Part of a small language model's weights: vocabulary 8192, rotary positions.
Each number is 128 + 32 x the weight over its row's rms, rounded and kept within 0 to 255. Layers, rows and columns count from 0. Numbers have three digits each. The size before them is the row's rms in percent of the matrix's.

# layer 2 MLP down, 256x704, rms 0.0653, rows 0-99, columns 640-703
095:090129047144121111190121094112095184106171087116153121146149173126138083093081064105087146117147151169098125164125166138096120141098104160129133145038151119100131159138108140120105123139161156
094:107149095144053146094073163154059112110056145088131126142134154115106103112171243078077122220169169154088096129110167009083110112158096106162090126148089102102125135151155054060137110159127109
102:101113134118133120125111126078102082095142133094129163131113126118107087115088146113118149085107180173177060104094125143122121176175164142147100131133109142149104151051105156082102105132123069
094:115157090086109134126076084186192113121081132142183144103169140098148106133158129099049094097157190156103169158134138136107100111053121172139098140107112203100096117160134110167145093114106112
095:112080132101181160109186172114110150174156112159084081169097145162131131112128155123082170227194182121158156156042132090199105114207093152134111083115081082131086058118128154227148184143114135
098:095139186145126101154175109151131089174193221105090101078133104095105154124182136135164128108093129093123145101112092099125156114101155124158074108092183076079131156087089171232127098083130170
104:170135133144157060187076135122160091142064115165167107133139150082103140169161130128104165153113158119172083126160113126166155101074158126151173115141141163140114167117120144090129154139095137
096:180101145139136189188073155136109154152128126172149104131096123133133100174100136172170129127113170124122129167146121088176165122113124087144104179126125168119138109084142100100123143118108141
098:160202099153166170144140119141181156143175111153086130062093171139082146070171180119113135135128152130125166098146090169137093135113100124131184133178101107158085127206144105050078089116140126
100:172153177162117124177107133106146144098114131135141168182125127143092093128116148138151131148119143139127102147121168095095095064148155080139127101117124141131145119145173149112104168145129179
096:122103142086079152136092171186119139129027118161117143132106143104140156135131140121126127128117094164143151134107106149106135062101124102194091129083146099090109112076110131146157123124097134
093:150055115070092144154131136108092121115104106131193134118120173121113146123135133122145148121161139149090124146149145147152169129152099112157064175143178153131101149132114166150126107103170120
096:136100214125151117130119167079081148095151130095121085048214148117101077072148163140150113148111090101186062131125145136131132158088139145131058161195124093115176161116141092138125112056152145
096:075114116181115147136170142106149111153069194097117184188162097183141089206173089096188120140135164157110148043121119137147103053115179154083153125082116125150143179118135152167158144156094175
096:158092172136113117143110099170123077195155111114041127122145133109152120166120128129147163078115133119170144111132106126123169068162074106112144134098165125082175173152078052095130114149069139
094:136092193139160114095206206119154198157142113155202156150165122187124114162121167126157082159066147167131108135120164119143120116108115072186096147102102172191092162173088091162121180217113124
098:151126167166120114125090145196087107100197162106156079108164151129145206093131075140112126141181128141123153114111185065058097121136138134187157122103081113134150111092084119182123102120164095
095:143097147154126106132134064098105148184109137097175152081135151130096159174138087133137105140150109080169189121118125167155110121131175119165196099116143101117035170150143153095126145154127145
101:131165146086178185109089127197129150138080121096133107127136161124163159150144111110171177134138103088135164143169108115170146108118157137132149144135177108125165177086184165131090092165168150
099:138137149072121106114074159106094131098133130144092106199113096145150157108141063119163112082130040144164124080081121137107117153186157184156205090163156109118171165138144121172084192097157101
102:124133127134135123073108138152117134169106157127070022158124142122181113136110103132128190134110171096097137134075139094135128126176174178103190135090161153131163145141100118078077112145152141
102:131078114116139103099085072171142096187127101125097107173109093115125074104073091128107129149150132106135143127101126160123118133081163137148135136138114058105209086126127128190096045156125146
096:096128125103074106101097087143117113115087146128179151164103121150154060157121156134086125038153188131185096139094126187124164128119081120078167095144118127109126104124113087169150214178077178
092:119134119122130115131083121193130140130167115138156122106084178159144092145140121128083147135102174172094129132080160156133111131141144109151150165138104126183160161152063089164098070166064152
092:078120125102086140097161089199102185135146153163113195112116125143109116141105112134094112167086131189130135112162126171151152126123083127123127129133180090126143181099155078115132116125148114
098:125132108103152148101123171138104082149109109091124123085119114164097163230093125091137151107135129128168130144130116142165141096111124142154093120104185109124132126133021108060113140168107070
091:141135109154115127153127112140161066089113118096170110101084101137112119166135090109079101143146059066163131154130094180197179071110155137232155165110127062118130189198145129132133103209130086
097:106187160126068102101105132111092183133130098080115111188115053187125194085163122170160088114163108181122154072106140070160216121152095125104057101143111096107152111147102149110185098115119065
096:128138134115144197127132094136147096172098075197100110181061094136118113144086074145062093118108132154135107118135150145098163098146116113133151095107127166153214127128086130141121110080137166
096:121154193168167146180087140084140034163116114102119139118123098079114111132105150126097111093101135143074071121161189151099121175080131158147101145159140070122135111146114085115138086113191179
099:114072145118121111121085117127126112152130131151140106117143167069143053139120095154116162158183084118147141141161143143124169193113126084087145145122148140118135104130073116117141071115125124
096:127117097084092136179144112077188112095168104168110155142107147100194111149165185150138099063164077147135221117155177155122131146060120147146125171088153115101223132088156161156057160089175119
092:157104120164109103206151122159108085131077110140116166161101109179153171105142197099177155167137092117124065093066099123136171154124110142151151140141156077143140079099116128084112131208139138
095:151132194180087105125153149189174139134101171125077139145143162132124117114098096046119115112197145126052139199175179119173087079144140167135127086171165158153107123112075169143137115103138095
097:166120129086146098103093168147096122091177199126096082117099146117155141053103161139104082163125117100120137099124105112116166112114167088146154140114144126149182121136174244148079110126138072
096:132125137139142163094154117105115157137060087119116148174090109159136135137110124085086114155138116123115099086150114183051112124084082133146112187100066180180134160122066156072153134113111066
095:103123124079149165219145139157101133124122164099108141109064135093055132182175139142135126183092116140153147163086133126093097091127147167178116128142123150140103097135166150100088132100097186
097:148123076114177119161089151148087149084143164110115111139143147099106117147122063126121150135144073189161152157148164111079130162142154069101116138124139182179132008050103097196149179063153148
101:179153161167121128151149114139125175123151072176160155111121128121094094082116177122126092116132151092173126172130090142134149104114128096126068098162155072100142150140146114119178178149098127
099:132144141117083115132149106109092181095144110135185094157136117116117188160116119140106134051128123179067135110172124180143175136172126130095101160105194148118170083109079166086154111156172125
102:102178102140071111144189168110166128153080078124109041074106179180126092104131138123109100151080118148135149060136107115102083151079135121133131179144169094180120075140121145172173074151157124
095:119153175085189092120105094107116128116153131137131084129102161090103113128149119151093137109149090170145117098121160078023105107128102138161185093119122158123124124112116118157130173066112111
091:103198106159092065162121116146117044142181137124152150081101150175073114145107134118122077095113124117129107194103132083157089110198185072191128128145136096106097130122092136136127145159133038
092:133100099061125159117162128137124138135138116178101104137123109129108069050109117159162139080131136142156081139121129132132102182110104165128106141134191156190163140128097133134122153119140136
095:062103178116130170114064138099131090119128098086128115133080107075114120172111087144145109124071153202119060144167117090082115065128177134132154103120118123134195070106128139165153127176102162
091:162160125132135099150122136166171117164177169214146126098185163051186106124159153171139133140136196098160118137125172152191099026149128137096116121117150072109176150157154173103117119112107137
097:140134114157093160157140092116130123146141100146122181133159097162074121119095176138106116111172097109101075173156117052137098081142107141098098146153172098101058137150067138146094094086182135
098:121138124135124106088164139126231157124122161107086162196128121148154167161138118070122132088156071102149045142166108131152137141120081078176139059136123159129120097106149174161099148155143104
102:105130093094143099107101146117209130129215160196089156098172077165145104120095205151167095059091131130147156150080136127110067144151200131088255087054128155089102116149164110118132081157164147
100:103182083108140080106153141140134122082129085073126165129183152094090156056114133124221093173125186107106124127096148134101078135113075133156107154163110096112156096168126090101152087102131128
092:094161081142156104127221226133152189099125131088143160172106131135111127126150127129178112150100153159136100125067104121098117089147114116122183164090138141100155139086138061131111112109155081
099:116121143155146154143159142083138158112145176129089098202095143080122182138079146111164096174150160155116120090099153053176129126108182140124059129120110124184133064112157133184148112130072099
096:141178136157152093187124130129176090142139102125095050091187192050076126136107124179147136183121126157132189145169141151183173199094173106145088148153123061075130094166211165091128107075097103
093:119139133157107124143148130142153074167088125190127140156181072145186070161123152153143148144139141087156148167164119142156105104117111084088083093160081106128207181149135099146094145169114177
099:155143107147160142088142080156059137151163134064136133126158037171139137079116088093131081198088099107139135137123179185121082144082042105097100117124075122115158138146098123099169140090117180
097:153126067111116145115104125087128188071148143173110107123110099136146126140177148098124154113144129155143163115126094117134184117105089113080164131130156054098087195120087174106099140128128129
106:172089131094098115079138141151093104119114103153141193044123122117175154131125168164147162090118170126114125151146171113141170214094108159212119133188136100084123128157144060146147141152122023
091:146116141099118129137092147118154112148118157166146135147168072164224112131192200154138094124042151107097117128215152100167152145110156117059104109107080202130126129120117123077176124101114165
091:069146131099106153091116092174087160115108096093039150083136135102110186205137125125136161125175114088116137088140126140114140163184097128139160142189096114120118119139162074100073140123087128
100:148124160085122132149078102149139149233101122119072113126125149057146195114164184121103137081158089135155088151135088117065131152169111146142141111123128175153199078169127173149103127102137120
096:173125145137064109156071122097103088098158129140150176078062173192097115143172213117127094079115138128083112120191210065125131132137120115172158191123121154166115126095141147160160096122114082
117:162130149156118153178144210141132135126132126119187137104107154096095117165160171141159099061113135189155121145163129155143116123086186126175101137077153111090163105134098121156137122140128160
093:174108159165143153145119181025110107128167053174112129121122103125161104075093144173097177067176112112115135181147159113068143140134070103100091088162116115077203143170103068139176110185117139
100:158126142153156133132073121134126144216156119073153180184110143132097089161203069138115143137120156139126102154138138114107144144140147157178124170138147150179110060138139073173101086138092137
099:127138127104165148058151094077115101142146159150142139123094204158149167084105128121039086100142123143135153074118108132111192179152124069107099127133071130194119063127118198127152172176142139
102:111113167129079181166123148132131118189122102186137125182073145099098039182103126111085148121158137132154106135145179109098093165076140131140091131150141174134151105156128175149182096136129119
105:147156112158121153141078109132119154065125175160098100169176113167096122152160143142087132114129055139132097110163077102115157134125122149157126108153175105147116080196180185097099119160137120
097:114114142131054176105152097162189108156099124125116170159107110120138141111104152159123125203056147169141084170164114140101123126082129143146148090151130117134127122156128172073151129082124127
099:109129091163108135117138122120116139114107088109161125143128065143174120074112145142138190103075177148122159098119126192122104118117137096101096135119081178115166102112193094099149193054127120
098:099123092140101129137155091141108105177047147128128150137142130106088058130185139102113043128150065096077161161136128144136086137080124106090133094133135202103146152159107112079172135112070153
096:135131147138150147128136160173092139065129148104183164129104105152142120177114149085090092146143204147085108076118114148193156129136130120094091113116115098232129096143131073103128144105113159
097:157126109165172107150119084146097134126169133148169052065199138098086089180165146129214118135127083141147159128155125125152158158156123178151104075121120107063114124153146110146100108156162153
095:150176127163154115137095100099168081105116116204096096099197114070129119117114088130112152093173111119153085136096097116159096139137140084135132167160170165101225100103102147079139090157172124
095:075092115155161129086132119158113151119115107108153136164145176132083107102208122213108131106122061134095165141084162162129118117112112167190112075130088121151104140131170085132108120160155206
097:184165093178108067187146077163115172101081115152134115168148172093040194097070112128125101105075157161106060118157123124128137118140117129078093152160075120158140138132132123089090139124156113
100:138129116117110161139125124081095147142095156094128136175071055154107174108082099148120106118072057129128189157094101169143111138095080084077122092164099145174143184106152093163032091090091087
094:125107118051123101170144063136143179158147095090092126137166114204201155134207144121125122129121111132148120110211136121120121135150084151094123143143108109105072086163165113152115143157131119
100:102138105140154177105118168121106127169099114144129172092114089135124122130080181127174125176149082157133142099082160124147124157168126125181144078155170067133093152193104162135128133099159091
092:175146148129157130153115151069165102134152153103136219124177036130157120127129198162167130189157139136154105080180118148165152103178148127092147134123160112189128126148146141095110112129185184
097:099137143140178093170160088169103139106112111126165124100125106122145145122222156127145101134152189138187153156159077076184160099107123149140138111154131084154139164172112127082152193157087070
095:099154149129187119152099115120096181093170076146123086100123168124140087090148137154135131176094107146184181126088177175151151135141067109071151148147155088153123074121154177069149090135188152
109:084199115140114159120084178156119117141200141128147138089122116214102129134125141131109149084096097138102189100126138088142172190125125118125201064103069134115084121116127156054126132152221106
097:135154198073147150187117135121166126119150158142159159201127080089118080094163121146130140084089168152106093219135107104117101110132148106109124146119137115124137107126080101145121170149079110
099:153152130122125171147151115122172099133186152138117097123136096095146081143139174129138092121149125117153154038118135130104128150116133170102147126111122136101089104175117114164083180123149173
096:161071087085179171179092167183175135122129057097055110158128159058157063045182125104147121142157132078162165148103103133080142114081168118164170092181133125089108126175102133145104115146096145
103:147111121164157139068150131155109109086117071137106106088127126122134100126206186121166132173215121149100168033132113107134146139120078131122092115155113136178133154155186090153114160081183141
093:098141078120070094066141094117148172165157105115034146115182164077168142144129093142160131106114102175142208064135104101091159114158190160071136127079125154158112125113124159168110119135156130
095:174095078089043131121105140171141085133130140113097142083137119148137132135122139119148088117158109132142152043130083123133153119161102082108131147116124080109146134146085125102120130123123096
091:092150143134123125141099128136135078111131070069148189101121195161162096154083090096098141143123088161073135109090173149080139125179165139106153151126154183153143093114134153122131097084130168
097:175063118075212188117113107112089128129161118145210152141117105088063156129095159140128100125183175116144099106137181183136175114138110127097071115152136115176156117108151116166110109076132149
093:089119107123153087144092126112167117086106183115175130083115148185128127126119135120117169139142120093174050138136145140119092174158155109135173167110134118123094104129077147147155150181156155
099:151141176101122105062169103126162114127114099096159125137143139096094164132110110108143143175154192115099120170054129161157140196161140186195097149164147160118141121067165103173104146104127114
107:071130157103120153132140141131122062109079100127094137134108132135144127041156114135102117054153114102120146124113195100102177136131103139089145151172097132119143111129105118134146097113133094
098:164168184117114098098171145121122146122109176112139159125126155079094123153070109115095110162121117119157097129159101148155111122198144154131116096165098159128172146122105196158196158102146170
092:126117121121090133123151109169066133123050144123149084107158125108139145100162134118160115139162137133101091110104123132138110094149163116160136131091139105096132109145098167216093155075124143
096:176152084184183189172184058142172153044061121093158116160136128111137169092168125139100154163114162129175122210100125084124169174093134094153111077121145142153142119097151057160148139111142152
092:103125119139147130181086063085135109099105123112102140116146101097146093187162038166070083123156135156099108086135111075107178153139183117099115150112119130074171088180064158186120202166114142
093:196083095073109140089097150194193122159086091102066150081149110152130055141147148102156123138102113103147114127153118165158159125167131115132057113123063179081106174163163198183122066105130144
092:112182113147137157160100108119104116099129189123033126141096163104086158051137117155102141133161101151129169158020153092107097101115129119085109168099091146139165110102133091157102074147168142
093:129138178164155130120141144087059152094142133146111105217113106093145147033155098110112151109102077180165156131169129191129098155136094150090108130157151138130164113156168096177158075087172131